Part of a small language model's weights: 18 layers, untied embeddings.
Each number is 500 + 50 x the weight over its row's rms, rounded and kept within 0 to 999. Layers, rows and columns count from 0. Numbers have three digits each. The size before them is the row's rms in percent of the matrix's.

# gate: layer 13 MLP gate, 640x160, rms 0.161, rows 432-460, columns 0-159
# up: layer 13 MLP up, 640x160, rms 0.162, rows 432-459, columns 0-159
# down: layer 13 MLP down (transposed), 640x160, rms 0.122, rows 432-459, columns 0-159
gate432 102:504549523434549472542441547504519430450511400460573497413479540529577543446527527503454509401559475556629572514541446523500562417500518478447414494544506445444477411510460444447535489544456490482543470548506440485557397474409503500552521442555477378478549539457391543502637559501502492525474474475524502469506545532475571492547504468492455604468566484473528593424536525481435496437445467501513509471552556535495412456408500478584532472421461432585500445466464403515470489509516522
up432 101:587556519443457453520553481484432538461606517471494524434438488459463457480475439554503502452452528443513423481478511459524510538590620466520531517520566510482573445539443570543519500516388508433405523541610507534557423418568528349474516546532494480429425407488550517529521422463429471440557530506526447462515460427589458481509516444565508497474600518526442544510544489601468481510479567437486571538545555567529493522440509495541487490428535470540544544504511546543458588434413489
down432 102:546543489461540501465447558536418488505502448529494508340578506479526494415492497474474473523509511337548457447519496467523512493524507516529468533550545449439551551489471549530504407488475488459409488457503559525588506438480484513530547576439523471427595490532426493550476458439438537512536527511419467588457449459504516504538525538512505508488509558492387470457515493610526459576543562512466554586557496545531607477478561517466558621446412584501619516525559528486470619509435475
gate433 103:508507454487547514522586398527499490483534614501491491491491453463443516478484514514449488438475447431471480539513488446545483486478487537600565544527461489483599440512477443500458554559466409505380508571454457565488465540565477510530475450490603499437592551583496515588480469468431610522388508590482425530497493478528529546543511506578534519482475597507494433446538539535445483523470485603588499562435533475510545480528455590465503559397507519624567506474467461444468508493425377
up433 106:477575398401554526513496470458582481440420504544495423577484525535428501465482512538443518441412533545527505495462586522510524547494513496597496492561497499494533501504518630545430455455580562515533504496390553509562545526540490526532461462472463534518440477483506581646534557518528436509530501482534421425555486426572505540495449465603557562415493522514490495535523549503559395522523557483524509502531581592482482553460605438477386500509511466464420463457499524473423528551395469
down433 111:569556484463541452491553493514542611531425480432456559520546559531539550427557531552512449465577476475566514511491603460488560408516534614555471457575490469510525565550461540465509528499500482470474538459438528468531551470516573434480437542503455579453462416488542524561527429546461555566479433568459483510464533566543564459505427534505511591404499524516432503507407602532599534384511445515528558518533578492507464526550577413556511504471528430532426498534583483487475433547405457
gate434 100:466503457466515584480529472548457468511595529564506418489503518432556464452483577456445519376437433506512544345516498561465471494453517555405517499479494452556484596523417427509444491518473516521446493455517519534581539530421427624548528480623486448463488464497462520509530579511486466508544485518526505625416557516459525502556558446535505460386457484550483501471594455485507532481441482534513441435421435463550524484517482585460519532455444503619407518488516530532535496403506488
up434 099:462530467525554423527523549505385499511559523511490511477465613509431487444643607540448518508496483551463530460518455550394456441476430538543512437429593508459504506490555507475469511530585585519431533491446465492509477455450460475438472502516457495508466510369574536531485409458458423467460504538506535499510540540580492479457539492442430505423437435572497492474437556459417446506531536506468492522447434506625540424521528516550572438531459526441509577475431576622531449516573503
down434 102:544547587515515485514541546503518538521542409408547526457522424436530499532438515571537425551548576463505492646536477546510432548483461469511505466480523554497570511514477528481553507506421501445398537478611547504412429546493598438583424585413583490473587488445457575474407522505483569549558554506479513448557538459555507442532490518479541485555469467510548570448388533475478492453520550443486536568483488562523506517565504503479468470563469543402553526565585466527482543536543609
gate435 102:449481545446510452499500460372527440516477463517501489488471497411467498530523584508468435480566555647492462524495540403552509542569535480454440509515450544470529462506495482529551492443632532474565561618468547500466430390511547474559602494527522531532507431477503586476560473513523493522519606483500496479522495430476527413543430512522513460400548483477489410577478400407503441540504359447524539446576533500486469410458524502527551487443447441594554544490515531469476501475507465
up435 096:457484473507504450563561550566553360449491528568463445496589500536481523530449436475510513583455511493452503459494459436470477507448592536586467563520521445525531522543487464442516516540397434487484433437519521446540521557536421479573503507519594503555494471461570445477591532529547400574510517541410549513401445465400469457552560546566555517555441539390575519537433472485467482515505477421411519490427428506550558431543535595462533439574428500560503491480543509479429533497479481
down435 099:633512559494565514443535456506370603501524463463480493521466567441543478530517573500479509474515546546493499557450498445630481419495521475532517452532485491476473441477348470582498480558512475558523527473387549525460519485566554429537506457472492538568504571440459581552453494514519537495431523443491528501505494531557500423500452444548513532397560452510556425545522543422519536528568474465495530460530532393482434533530536370545478547498529478570449520481450555479520426427365506
gate436 092:479481502445498439521605478534446439478492553483518485407587498510521530494477495412467602483409498511498471595561543445573480438500512510541594466506458534470502481412507504464453569446537553510497535492411546451517537483538476379619539457498483447574564497530437545559449589498565635506425500570456476516572518480614445491540521509535532568423507567441484465511523458560490470506460412454488553444520541501477461533563474586532419444443515532532472585545485509424480432431549552
up436 094:373510519484416513481617422627507528385471506526456400412491483456460455445381503475538526568472495467578468479492523436482486519541419400560495536564518411475496504433490616425486504410500428490436474520645495578423464519523535497436499530445562573474463591553527572556559458519519583506518538454505446456457536504453497476551491528536469434445465457430518568510519555474510500509521426488466452510527488520517491512542466489457532480430547495506547487548503541498516598491546559
down436 090:469532594568519492482545578577529509509549554439463550581482515492561489575555416514494458510465512509534537607470541426545528475466476603469541497470424542362471443508547391445443491524541503454510491458474528481620482562514411510440494388497450487560559553515574530504495418547499558534529429584477460532519555527579505568446474533502445508486491524549490530571525460481616486558588547541466454487465513532490490490432402511519518448640466470443425459486472562486468566493534459
gate437 105:496531604487489590510467522407576467548528507507468551408436553340502496466513539488548496448577385436450484395604555519475489554423528508439521521530474522478617517485556466476597521517539481448492536492463472464462524442469514510497543401483516464493471449542474496510444543523481428502484513540493559450507455465509510521627562518558580560455521571536524431430424484478530492507483403488547528534515408490438422565505371464468511539498474517418413516534538438450463461519570488
up437 104:541375515505609472494522494455464564492490525485444590526495515493447408452479457389449414525506487486596542553568520526548541523526489469462444579396432491531462540559541493412488511558509528446500455417568498405510598472597596473454459548539487474474508472508480525519419581576371414482436522505533469447557547449422549490524540517441546526500574554547537455478472432512489518537540465442567533456470502507545507590567550541474533559473496443586443503446467447534533563518544507
down437 109:439498509530439472440442473487543557482522594444436546464473534516448452501591507457550509510484428493517464515471465453528449553587502570455535534484424548494562490520509450441433515441469512504507468564564469454440512444440540522457495282417518561503540511635470561512521528605462493476514476539465586499518421497546501515523545482395488544524539426514528520513480423448530418541542518464558561526499472404525535506467533614476523541468507454504504509509394498379575540531443425
gate438 111:519394506457556476563616488498532529412534557497538534541514458555484476501424372453497580442482476497484366479445480474484439513515538480439563564465493499572535554533527528475568551515546457526530467462542515454517398529434517425474458456449508469543615457490569476490497495479457532562532594587504440435510428455466541533460445409529505482550489449506413523475509453344558525567503409489538433523509416574453440481453599559490503490548607447520528488523507505492488562524491486
up438 102:530559506518474500429508430456485450490498500363521449540505496536455534572575502500535565498480481523521511543534524591499488597612493502612562542509587506485458501484450479575472497519448577436482499527477527546401540516494587466487499501496531500492548479552519529544422549566462460475574537442571514465523498491577518474560475534520532414555512493528428440550405545524557414585607524467470492548564471553418490509462528500447463455625522550503612516558504572539620491447398424
down438 104:568481579501461532540550546517505492509460527458575560604497450421535538426551519538478461495490529495525575535423527510519428570538563397540515466512560460454447535467547525533492523574550447592477495547545524510406494506516565598564515474473495491570443450471575593484442501494478564446522512510521497537460506431504517551411468451446498578606647532528436543574656509482528421436509584504408500524558491512527524557415491466578507500556445471576504533507492526517564534525582503
gate439 092:535612474373497478526512506471491637496470575463477468436470463491470513561569517584504425414411445532481483495520565413469538524476503497530410457420495541551471612575435504608500532547454493487463439505487554449464438544451578423479540461531490538476498474471527474559569522487524459495540405469477453490522402419586462547483516517529557503473516422559478496486504503470508446543460607433457549563591550486527501430568376526509561486539478575451501452493559504478464455496410511
up439 103:502430515484519568500465538484472423529499565470442536446553456506490517493514377582511469539584508559471377484372485518464526539569528552431387504416664529519416525560528467546525500507470497466500522507485497541585492509515417415542395498461448617493469612519544388473491435535439496499499453499549472553499375544550523459465495531502525570563502607483457442447488519484482485434475504490472498499474539516451566500522453473450476486438470440475398475510515466471471503498410530
down439 106:584503530537475521565386539475426516515545448536417521429517529545517445524532355442638503504502526415489471496483458481474511509472636512540451463484493517533446458495439443555604436470529616459405465430448447535429485480582454496563473508471443529493526488557475484537536489526484479444463403440546481519506460549458474525447478502473547478475501522595504458335398475506474493445464580514468551516434484538468517402443535489473486473501499555480468442551498562445552593500455511
gate440 103:489531501476585521620503441438515402453484525517493481525504452551443486490418494524559433499455452465518464540444529444476546427416586501510491498548468561532521452434470524435598549423459513422519424578616627436539498556507628562463584438490533557517517506555519522553527506481459495445536490663513489565562461388532402502420486483486512507529478542473445467452543493504413504440415486551561549490501545438491511527423449510488528536467444506533529494520528474438514514545498427
up440 121:515510588459467491592545533614532511559491539503471534437532459469525402424531431503493505542521506532586448407548514525493439488569480494497402477538499500637599525561541518521527445508537518400619455431477538610489515487534447441500485550447436515443496462507508449416478497491520441534524487434515490517573432431439488497475689446464558520543464407528505509454521555421602491527491514519510539480516561477454395563512481535519458441501584546510499559509495481485526484484441556
down440 109:529466493526428401465450500567492423519562473564506432605574445493563453398424478446546552516602489507556457431522513537449408492582506503428525475422509497499575481466510445570570389488493614458571433474426505526490531405615510408558473400519528566450541413480554506468543490424542530503574490471481504520571440439538471506462475422463545474475483470476433536420465490460553479535530427485544552498526498503459500560519531432533488522498560527544525521562476523421454586505486521
gate441 100:508451465504497611493547478475521529565568499475399507489530474504498554524484443538479456434539618468500528508550491489542479552455566507503494546454590408528610520520513544487431483474474470458521501459464485528561489447534488434478524558401502582539543449475468507485565564361569490668566466452541461489382449496534522522568438455483472530489487495466550532544487581448516434518465518481477443524561624448440442524544554452457500541462516491551530440535375418561586550483545478
up441 095:432408417452450540515536459561429554526514481455403557506577524496637519505450491550456483424520530439522505519488457510498572401499500523449491473552575456548539480471428480518459536562502492465468469478403547501561400482489520567499531517431470512482550439566465551472553441391434508489651533427539487535484489493478482491532432375500515499521454532575458566542507589490501487553362479476463386494572612465534559502506485503509492484503522456556533576537538457533558561451488510
down441 082:491611631535516529479481520472481536498426542514600439456431520499429541501534507493559523536458470500502488481468563502490508584504498519449470502520466504552452487504519597396540493475468526548544481534531449464408603511486485510487506767574508431491497529528521546546535521600580486471376510552467459434576527498513509548520551517545493512498496440462532403452499464497478478374513486520544597541437456560523464492488482458545497515482525497474456513441472535565440422562463478
gate442 088:537496496425545489620463623563496526476577409529452476454503469467460435531600465514485435506497496516596508517455511399509556521487498536519560488466501483447443504538517493554409424541477465493485493542431491552467470471471473463525536467493482512509562475564406522521513503482502463441480516498511560511576634437417417544562510461486493503462483560547499538514568496509587448620429481494470466487549526556536502550524421553523520436451419550521608502497541378500613386620470510
up442 091:473574558497549484544564507508470494493527517441461533473499453442465403509598560444460533629471527531522529502563443507527561493510549545537582474481426500496568529432473506550488474520471442514494503395416502458555533486442496464568538478621423506554468530499480418504483593503583491531524495533539543467540528489437365425573439438549443494453469537495553487518517577454584420522418495546447470486561525491387396495515451545477487456466474537466631515486485402479551431538415472
down442 082:455551544489441507494502421509557530507496477473543502469391599519511625448443603506491557479453533487409471454475425561560431511563502513473518476501515442471516559440473545441521529530452496495550488519487507463532550551515551554479534765412504488450489556497473469502481495488454502475505485498528438496456446534462601506465557422586544485425525468410485450452466473518461487471557521453577516591477520494502480460450561450460449512520543457520375550547482486602437508460523449
gate443 094:525538543488479484494471504497586389551495562488472443508426500482480492500497534449459453526486430528473537492489493489464483519463465535520520470576633504562569579565336423523474510505552536518493419505471476512555443548477521479464519483580517465458584458458479524602563573562492470407456450473549378574477508467469588559560424455513540537474423438432466528578437479537371549484571474471453483477507525560529511447436401551498566528525532386500444514519472463472419422513503508
up443 105:566514491513539497519436501480551448423665462508565458533461442501523559488474612541507505558548545505470543496453631494536462594490512498498516444466628502438451493506459462476472480520567515458483539607481490443493565586488436529546507513487467427492529500485458528491510553514457435457549509408485446602468460608442536435463502519508434501445546515542403451458448557514500610433507512472473436521519496533622528531527416487484553569479463488459591543520522586492581539501509607
down443 107:451480493501502548525506497430540445443525456529496596556511423558506497498436549491525543501564441483471497442404583574583510598525515499550502408489585517445529417483479512598614469542422455537485571543456477515517557541513451481493503528451473518403566513489549449452519482429520389470510461418504578478490492574462452427479558477480500435491517536569433456496458526508462526486501569530481543518467443542509447504573462430430448563496425514358606563463573510610543529419528540
gate444 107:531567451517502505494485458595431487416475552455532448503486559585539457548459457469439445432498515499475468512511452488563523445501519358469530548547512487544645438531493480504487508604437507574536434445572502503512470519475545588481550470553459408448574461437431536597511565546460477535558427561503475405501494495483611542526398482518513489492433501485536435564496493506463554473531562520592480492543491441503511419465494567502539448536504544499522596519421414508430546426612467
up444 103:491453471499563464548435489527537510560489576620515424527462445554425520503555496489570505497374473449491424509487573471482567506560480505579537403462523529422465508453411514514504524475548535589510485537422488457521435510418532478477537526495528445394534452446508464402462517463551497494485440524497488534533501608571536477496490445491471500438533428586477593426538490530529488420491538459507473425467542602508597610481551449506503435549550580559518460448586484536524599519413565
down444 101:523643462469573455480421444525612504495470510563476514460472513490448474494504487463539488470482452533530393560522484497644479600530581448473513417454562429505540544456473470487491453517566477544441502533539467549575513539510447515444487438492382541450468546449499523422506455451511566511435476392583521580486570504426504529493485469474536539442502453492576492522544438462470403471454584506483400455542469468575420454597554483546574548563450520516503550521492569405501554510489480
gate445 095:466570465520474450520508412469480466556549493407557480472508474556421594555473444534536472475520450451513401494453492490643532424427476467472441548503521544489496556555461404483449479524481492540444498553498560449478447511474478519448478417468553572502609471534517509489506546411466599517467552453508530301515504484499509532416537525491543553463519524485381468457523517480520459533449466493521527523474496350508549528426431446565595502457528549473453521518431573426493561484536529
up445 111:431519514513432444453478554476524465491484492364637495480418539533569549501530532504491576441493475441477409463480512615556455510520458497624599471484490574462502519454426411403510523563504532553572519588470460499475462492451518557553407450541517481506537487435433500530485486523546598511526488519547487505524511498555513471530519621516454485441526530402492489656540462498460487556497498498522448490450463506528444395460465453526558483543539500447488574438442599482496496562588495
down445 105:544515555475541519380522430480489551460485533491486606497426546508540512483521502520447472488521450545468547470491481523475503478504576561533502409450524566468503529429567556458535561487440478535569514561527500566525461462477529566520493723454443432459503536473401485511595454507554518468620517533522538501527577506430409429554495529519454509512459481421585523533563503554548566505461507547574561498484539479429491389536580433516498543389492476555551511473465419521535518554473562
gate446 096:486536503491478554535490455483494579580515500506393626469626511445477522524540466567521524435512533428513550503485496465523572482423485455465478527449591431548501552494433524491483528512474458398513521546509485496569421452427586455476546485523509464495557512513535559480551557472432568432483498484485509552447435490461477535496373489502593459538489407490539565536580474466492465551506527531564466484510519493540594489503455513445600301557525485601394450441555452445518534516511478
up446 104:529352495540495517521576577494479541515484442463489439524415495433536390474434450497488594588472550454538534545388546498527526545512487514465458527537486492530427515587484518526517515487508491421480570429517445492469505478573551484561456527521404545508505437513534511451494393479526519442441477435542466457380554553452520440412465590517607478461521520455488529404431593446459567508557503465489463565541493482540459505571535408500465473445467495478593433478571518624500529481505551
down446 100:572437446467563480527508511486497469413461486531509412493424519457464500506444430446477508516463475534486556493498440531499481535593505468490510439550452508575441497491586426495523422499533493570569548481491527529459515466529449484461537789452468565489440460541519518531540410545491433502553493568541438404455526574524548505516555474497453519422492518527491474374533502496496497463502432509468543448501501472449396522576586479527491549452586547501529556550445479469518422478461477
gate447 090:519504580485556469541529474448510517522585479540421366549527512477483569553499504564435409486585512464533519536471553492561524539505550514482496505535516561513538474532436424527535603466511509491560589496521423392608588536474513489467508472465477492385513470524553545596535526518568579440479472512513601465480547523517468531597535461513502531428537539509439415462516412469439471414493465491499539570512459505640428560524483597431517526547490470533469468426487450445461604489487422
up447 100:557473547406483417498468557608399502589456514498502541617492611551530481531531407444554516602508508512422542490403462518535461543478509519463527452383462529485491493440446489428473601455569595478494495520457515469542513524455489504501460493506516357534516501535555588499473451544511525427512500484465505618621506467489544482545570477447538522558440572464496520532497495479518551485559415450498496518467531497499442577498553499525482506591426594428446555408525527476536472455524525
down447 098:534487412553535509445526511554447535517460544479507596463443560612574583534459550501569535616454506611470576456452515518499475545616448558587562461457517475518558513488496516502424436498540478554538474449535452500419475439474564596471471568443488516520412570464572531539512448520432548531504502447367421560485449472531534470528546556500567584516491502356559545457443508509465550583581543496519529460541479510435491500487511425595495469468511558457518534483492535512482553492506534
gate448 096:396497475461471476504524454425483471517465457519591522400527452518565524433490428571462543541464513572524489451530483474482431503555432530562546615476462375570507520491558483535535487508495513551477421550490455531454514476496471549403455475487496380494531454560558495512556543511610467481507613540448518460528519463480512551478524494511607496542510616476553512485553548471478476429486488435497412454562570556527474550452510455497527524566536565518544608525512491476341408475473399
up448 091:522537436614503514472481485521475503467502490460542534479454461588533521581536516633505541465530525453511523496391568533398544501445502483573565499512546498500458432503426465556403550553533559480429532425591416414499520452411517655565497510492514477478468530528470457556477482560536443518511467492563483464477474563494472463528464522439437535486439542504576435473506524484475535459512509618515501351474471525491481618456472609531499559515576471565512506475466487476453568591542552
down448 095:508467498385526493451487583525508517494483508416371473575519488500490607451444503438508571404463503547471410513556522530497420447502539544517464489540480492533507525398569464519576439527533508542559518598489487523432518508549554497504456340451506530519561507577445495456519441514449579478593545623451622566492511488526449504462364563503504536521490508588458569473489501487513500501501478462500432569456518495469504518540506415516578513540546484512480472454522573477545425436443413
gate449 091:576508515478548572508480583465398489491550486561531471468481519562498517458440427488528431528501529407545422476484455457482572491592543490460504465426477413484529513493505502525534509416582539538440490479646585445539521335500533538450566461444484492501510488465493599456584526510512556480540601492447481502515492459522414456417546479487553452526488537539402454439552424517443495444468383486499495538454552530519571581517429603452492484475512455541495457527585406517541471452518501
up449 105:585463495555508562467456471463459380507497516507574473536465437608545529441448488504495476535596589528506348479547497578527493481530458548517546424501450495488575465460442506458525473422556531586567508430522528484471577505577539474427508470420571470560480499477474529556472475460593545552496504510458431503536515435507501420427524504400466519536485552479448427480475539577476438449412474432492549650406492546576543543446516507509463500467463448548511553588446518423545499502505530
down449 094:522518493503476463528466481546562493502503455508491449571453534446452530567440621467474482495523489531446533466553497504462483498421433526544520512525515485548467552512504395388460528554445534529546465614490434475431444549479500509523470809482553503409481473512463463480479475467431553501465469450563422439488474528478561500465526601492416498510448463454540559509448549510446537600512490484507453505503493530511426484458514537555507546526473590493458506503461516575452577552460484
gate450 105:550441516523493424555591515510477525432472599486557415437493427535448471575555446460521428481517512544496533486526458547567524458561467458497595456537436478537520490519399453563433513518471536541482481576560445491514546430533536443460538454445509527473515375484472506574477473369450553516470446451477434471492509499388607471470502408549546598447455537664421524505405532465461527494511449529519561491502493460523491466478439489475529500554494482606553432459484525437500452514509575
up450 102:427436513464483502496588539501443492524524519445430558599478469448504470405531529521466589516487487501495478565553510458503451509441460477529513517466522532523533567417491450465587425480460488486507403512483411488622498510489479554482531498459517480496522495537499469552528537400495554518504495514501516443510481552460494529386540520502369479391639553517469441494540521632493524457506560587416439454477464443398630536430400395501516479490566421470521450570497517513473552493472539
down450 105:459526537530480488436486494519396513420554560527621539503538438393479514540480429546492471458440553456542518524484615460526502546522525483498477505515532516480523529524521474465459469526531431619444451520552529476451555475402483579474543640385512443399470502495474497536473444475438499440439433480559456503514568578485535586482525480462549567481579497575429423516453516541532508536440430437491513499459515505494522533607564467516475426569433549396513493490440527586485488427571573
gate451 101:505512555600466475512458479455563424430546423450508532502433475489451525586536464506556474484574488502403514460509518504464457438529492435564540567500414538541597579453528461503556489445534449606528485543548533520536497461478480607443461472481553511416555488545535560485544496520592481436473354567483444479546404492521555447509532480426415481505506434552490492474444492555487467484437448419429424465424479551500469472484420529511406467570478466547558596530494481433388543494548540
up451 103:490449394467522528492506550478456404502462485542574477494432482515526536462402428495481488456522509510474483495602563508446522461553424526510474536531442558503428453484481468390488523517567447487470529451456408526501524508528539536422539484544434606531504539497533494449390527436594603559448449600596558445484476531478508464494502536473505399506475563507387440496593391449475425514409544527535534506472472444417583515412463501482537579485534419492466484488495544542563443481543432
down451 105:520486426546493454513461439447553512518431423536399486508595569459507554463501572476532478518444470545497446584507511510551539534472576562491471490428464459511473577517504550535434457597450579528542521505482503442441477505487439420509491531494486468502600475437446401481513472429439475464484525567452564564434509436546516505529569497511533501513445501465395492547479462494421543466556460512565524541585460433473516540595638476501498544616550527477494620554498476566527566439585384
gate452 099:490543425531550396551457470449526529423520508570529540462534448590517559601466460555551532384419523498496474521445455493451498479587576469428599544518507464520493487528493409518562461437504507581523515529526566482475544409444481521455498464526468486468469508518494462579435600507477469525527437603533540420459470523553501471474576483451584472465512496492625529519550491506473435399464521523500576505544571507506470410433495534423513519551528474481520436511476465585494402571629420
up452 103:504491450511463505478482506481583396425436452527508533525520476531468564505413502444522481446553553525505427496533448577448505483640511498567499423562533628427461424371452469444449580529480473493533583557515565524443542470536465510540568486481472478545516529568566482419448471448509452529542420583565495492542519547460535498553504517595515454435405461446523537478488482506403504490518450488525611500503466385561499528554543398439517463446457457486557501575505562515581454496539523
down452 102:525502486527463528470514472485573505536477498519550463464506531477487536601495577629493521545568468482428482488502528512484529379450492477584504471492493581546511503543461498512415523541461441515542475545450453473538523527610599481564477549472444498537381480472531490486542422557635462513553494484412436630512535542458505539587514469525378495482475471561461473411516477529514447454423500401504469537466506388539544517470503409432428508488387454538487515552504473503588613467519484
gate453 098:466470497552520518591455515499498466475514578587569442490533514495527475531383509539507386398522560458542447533497533539525387541530595560480517563522524537436479535398462611420586523470476558572460495506489490436608521428486522517416496455456542502440552538519504458566540510561531475523458423452535485480530461525535505587517531478478482429500523479614501575487523441535524493469441465603549532558532575614580544447456447493537432497484518424547552481497478448405578535516516459
up453 106:484387422502489529467500506550554429520447520507502511598394411509515514521460417561516495447539524414506471406530435442460484518539592510621494464502453494438559422570501464432499556528519464548425497429478421490431501475630474508465492495525499534505554510502512384551460496524443408504476510456546497491596562575504528487534504525576484390465559519502525506449482541464577515402523493545443485531400439492531520464440477517610474434525458489563514549524494456528488502407621482
down453 107:549534505473415528506532509495488460609472507505549585533446425448608520531522392620492589496475556510565472498438551487439510504537495542539548517460529484527509469481472432507520498492534515551422532479512552552383408624521466555466481530503516548540521529479486433498564535544486478473552506688507585546507416535487585485456538453552458577516531559522601525479485518572540449484531476471359498443562483441500496503549525492465443457513519546585578544504558542532514478471522402
gate454 106:528438483592498495484491506407499525419558500487527591468552460502492466533533476564537532503504563532539495631383485425368423440497478529505429538465507530543519490498503479523468371428516395476488475493581477600482432418546462540371570506441522527452520558543480469503455564496425475522445484486547440501459430484538541545492453507360502475527435491560502464533552461472467535382486533483510548495477428489603539537539528568498510493550489467603500475551580516503447456459549472
up454 090:532483561375454432474480506543476531579420442572521469565499600504489579469562511504439502522562515496376597475557515552553524547490498481457519469565537449413491492517542594476494553487493468438379446540479515458527458529464496494592461529595512398555494469488549492444479511421501427500517461526543558516563615483596467487449499471572473500480517506531454479519500526524438492544556458544452532488525570478429404449512467486476439525497445616501614499423435467604521449522433480
down454 094:539483482564481517578514509440536544457557499441489539490529421474553466502448381553499541388516666516575491515475526466372465444493478521498454449459505500495408519434586503580508419510507433485522545485537445566487482448578536526407543531426494536462460534554467519460503498547384505495513512494517356490503467488454547495486583518484450535594501493580488531498537402446529530481429593466520514504478426520595563549563509538548510440500524465494404472577557501412512504463532444
gate455 101:476456482482507468516415519416422496468510577505417513453502497441478481459472443569422443503500483478697495380539557506510507372490414495520564458521495512570490492548430520531528518516418453462444480515487521456585511498408540551464559462570389535519511499537604508524511512558518488526484534603510491446541556448567518499500518461452459502604551394420483508457538450520513484508489523478520527554584618493493551483486441451470581505487496521510392565499542576553417483521466510
up455 103:571555401382482528434478561576533510419440454486517570506476490491402434506497540579505510523471464476416468462475518547550562543499457436466587464447483558544494488639495590544482485392451533478518587512523476427567522474524445512527491477524476512494531534442599609593512437479601483536515550379446556496441458460534426527504506486501488518558558523433424504524526567505494625547495557540458487549450515456526591508567392457487451561491530471493518497495541517491479480501475428
down455 100:464476452631532488446500563607429529487475513550468632441514476477524526532498503472474570499445459506532564580470509453495584478514506479533531446496541518485555599556474514508462437419509446490478555537474498500591482543547494496512555575470645451424546467523561432576570529507467503553458504535555513439492524513446487507540568549484520422528487382555536496469420513453598431477503540404361503490415520436461606551528446515569489420533545460484521564494461509540476538458516562
gate456 104:596538560439498550534477466540465479494546547532484520438504508554471499555528544549532543454606500474498487471510507396446497447552559472433540596456536505477505443475560444421454429471487469557425469518524442600572426480461534475429420484507537521433533474483390502478508587553431533447452559463529461455527542515481672516486452466567499487354604503531517463540603490484488435487507537533509492457538517555486523522523409539531422500454392469511432563450492475509518422414520467
up456 099:444486493536400463502460469547433491530458565490496463463467503528631499479489498455607479421472500460454477448557490536483523511452424474497417618507435484420471518458407416450514501486461539512537422384492560479506544450477470500605501512471422491470484433540456406470510627479536510491518443480505538434475483571456533401556524499503448495401553474491459458606473504453494571485536495544448474526529517422584543445407487524480477535555530551488452476491379487526442455603570431
down456 100:545501540477553522495611445536470490441564489568472539530427500483416477565433429515533473545589557408501483507432522493486519515547511498463570508488494539557392526367463451493547456529463485494516433520386583529460472496506499487498530473481503545581556505525416406511446540463523523470512563441487501560572448440630507523528486507630479473490519559475555548434508519511551566570396464471488526474586433535409521530435498432420423466466524527493581466470534596473530493414573484
gate457 099:460541467513490473490526522456433506489601581477527502416502549470488454497506466623504416403394497550551465578567496574453430490485442538455431503475510504503556435493540469525572450474529495498615502521494516509576551616493508532431452502512586464445584616456493536562498472369484542388546490559572573521464418532618430477470536472533573560520559495532480509394490508552485521483476527497506482430510452516528526516458462463509531437570433480590537486517494480538484521610503526
up457 098:395426548452462460496497409563585475485495433511517477553528456583597544523552515504532542420505502548358529480431558603507508470492477470428490492502518451449552527575530444561537450572514396440478501574469526530495509506478431488632511480470441500457498424552429484563485583494527611491472530524599498556426568492501492434513461519473526443544551486389456510531544462598563504535508443531492435551502532527506553488451446532531492502436500550443514467487473542474410457397590504
down457 098:596508465518496498464466530381464476482535626498520512348455513465452456533544521535479442499492397568594489515481490493492401465536458531487477525546408487441563522492556478557617562473486442453525531487421503462507441567438498533449440391425569388380526569514527582548448433448471562431477506431497482497440517507515491496433559490531462465500429543581452489437539550456470455483520509507576509560523513493503463481514580411547516552516454555490585515483526445414480521483477497
gate458 094:423512421475521502497476427544440467572419490442420539500427441464488448517539429569466522417434497459579538514517571527564485441511497559576510483441508481583475550531566513453516503462563484527389554444435541614466378476388499502511470447438528444522525462509462552568512489486425479463452543493491515510511521493470451545531525643461566469511506528475491512551566425552550438490398546568406512477442545512564525529487445507479499489606523565521493470470586392581504517516464443
up458 091:514467425503438559578531475415527386438538505500530465545530511610582523495462407475541452558562481513471487450524521494593500530472547487388548469543435479472592483516466457528481437412467481526590456564501445444538598579498478518536513483490506567460451558486506416498528604568538498610570520576531506553472496451495500493517456460459473556455374581498522446479376504488448594458567424476533521526465482581455445495537529532501472553433440506550557557574498515522527545465512554
down458 082:451426330460532507437514484521434580516396560473551467540460462521515469531524434547452450445433471535497504532443523517583479534564513494546467500518451507516525581500558505478524532398548500612508533441417475461444461522462463520568504276546506473499542525451491572567491494427523513499515493501474525515519493512449488484547491543493504454529505455497481564521555423527477511454539490605415493419465527579551499551550502397478574472444568526502455400520468435423504558421531483
gate459 105:475518480511376458511525478569500459455449496513528493470470545474484516527507530534460496451480402514482568506488486401440509506557531544523572487500467483464539465476485447496526508457430500549482449448484475531468422460486437488469451403576509444417571400594558517550492645462547417566527500466529460509550450522522526480527471448436563509496416490532432504561508521460397452509519539396527627435495533387534532591485504499458505546593477507499385610455515353459527479501524547
up459 101:493467452437484495525524451543569489497515541513538568475499537493498418495450481481513472505465480537489497581544457498439453487575480517502510414589453370543494560538502453495531498405540491482554537532492516596408451395510475505507460479476478487512553487539478496450458522491462410528492486555577507444513344371614493569523487497444557559546398434472466633554522546492562533512583492552481551460507452538447473551564541409398497434554595485482517412514484444523508522415538545
down459 099:515499464461449401568469540490470582412513563518488535575471487428574474505409434420465475547578584514548482365484500466452511523596484478526557538454477469511521501501502448491504482430546505482551462584543480567441619528478493604461515514480507558451520559529426484459431470438425441513545499550561418508504441574500524563455541456485554489530426465533443414495462449555433532522588405532608516486499419505457454466582515443499509524467473534506570421386526564526491494497554451
gate460 086:530606511479534530504553461461513520465465511476546506478468434473555513498511483472518499404507441502545472405518526485538563482465513456490419462524468484478574475530527441471483499499519505522449511501552575415693492435456399508436622470460520511486542456522457428465552519524466652495489446575559470587499518577510493501562535493499472496444442569404539533606574461526428526476409495432521387575546448561500448484465461542594505476503597499529442448530486438479524487490505413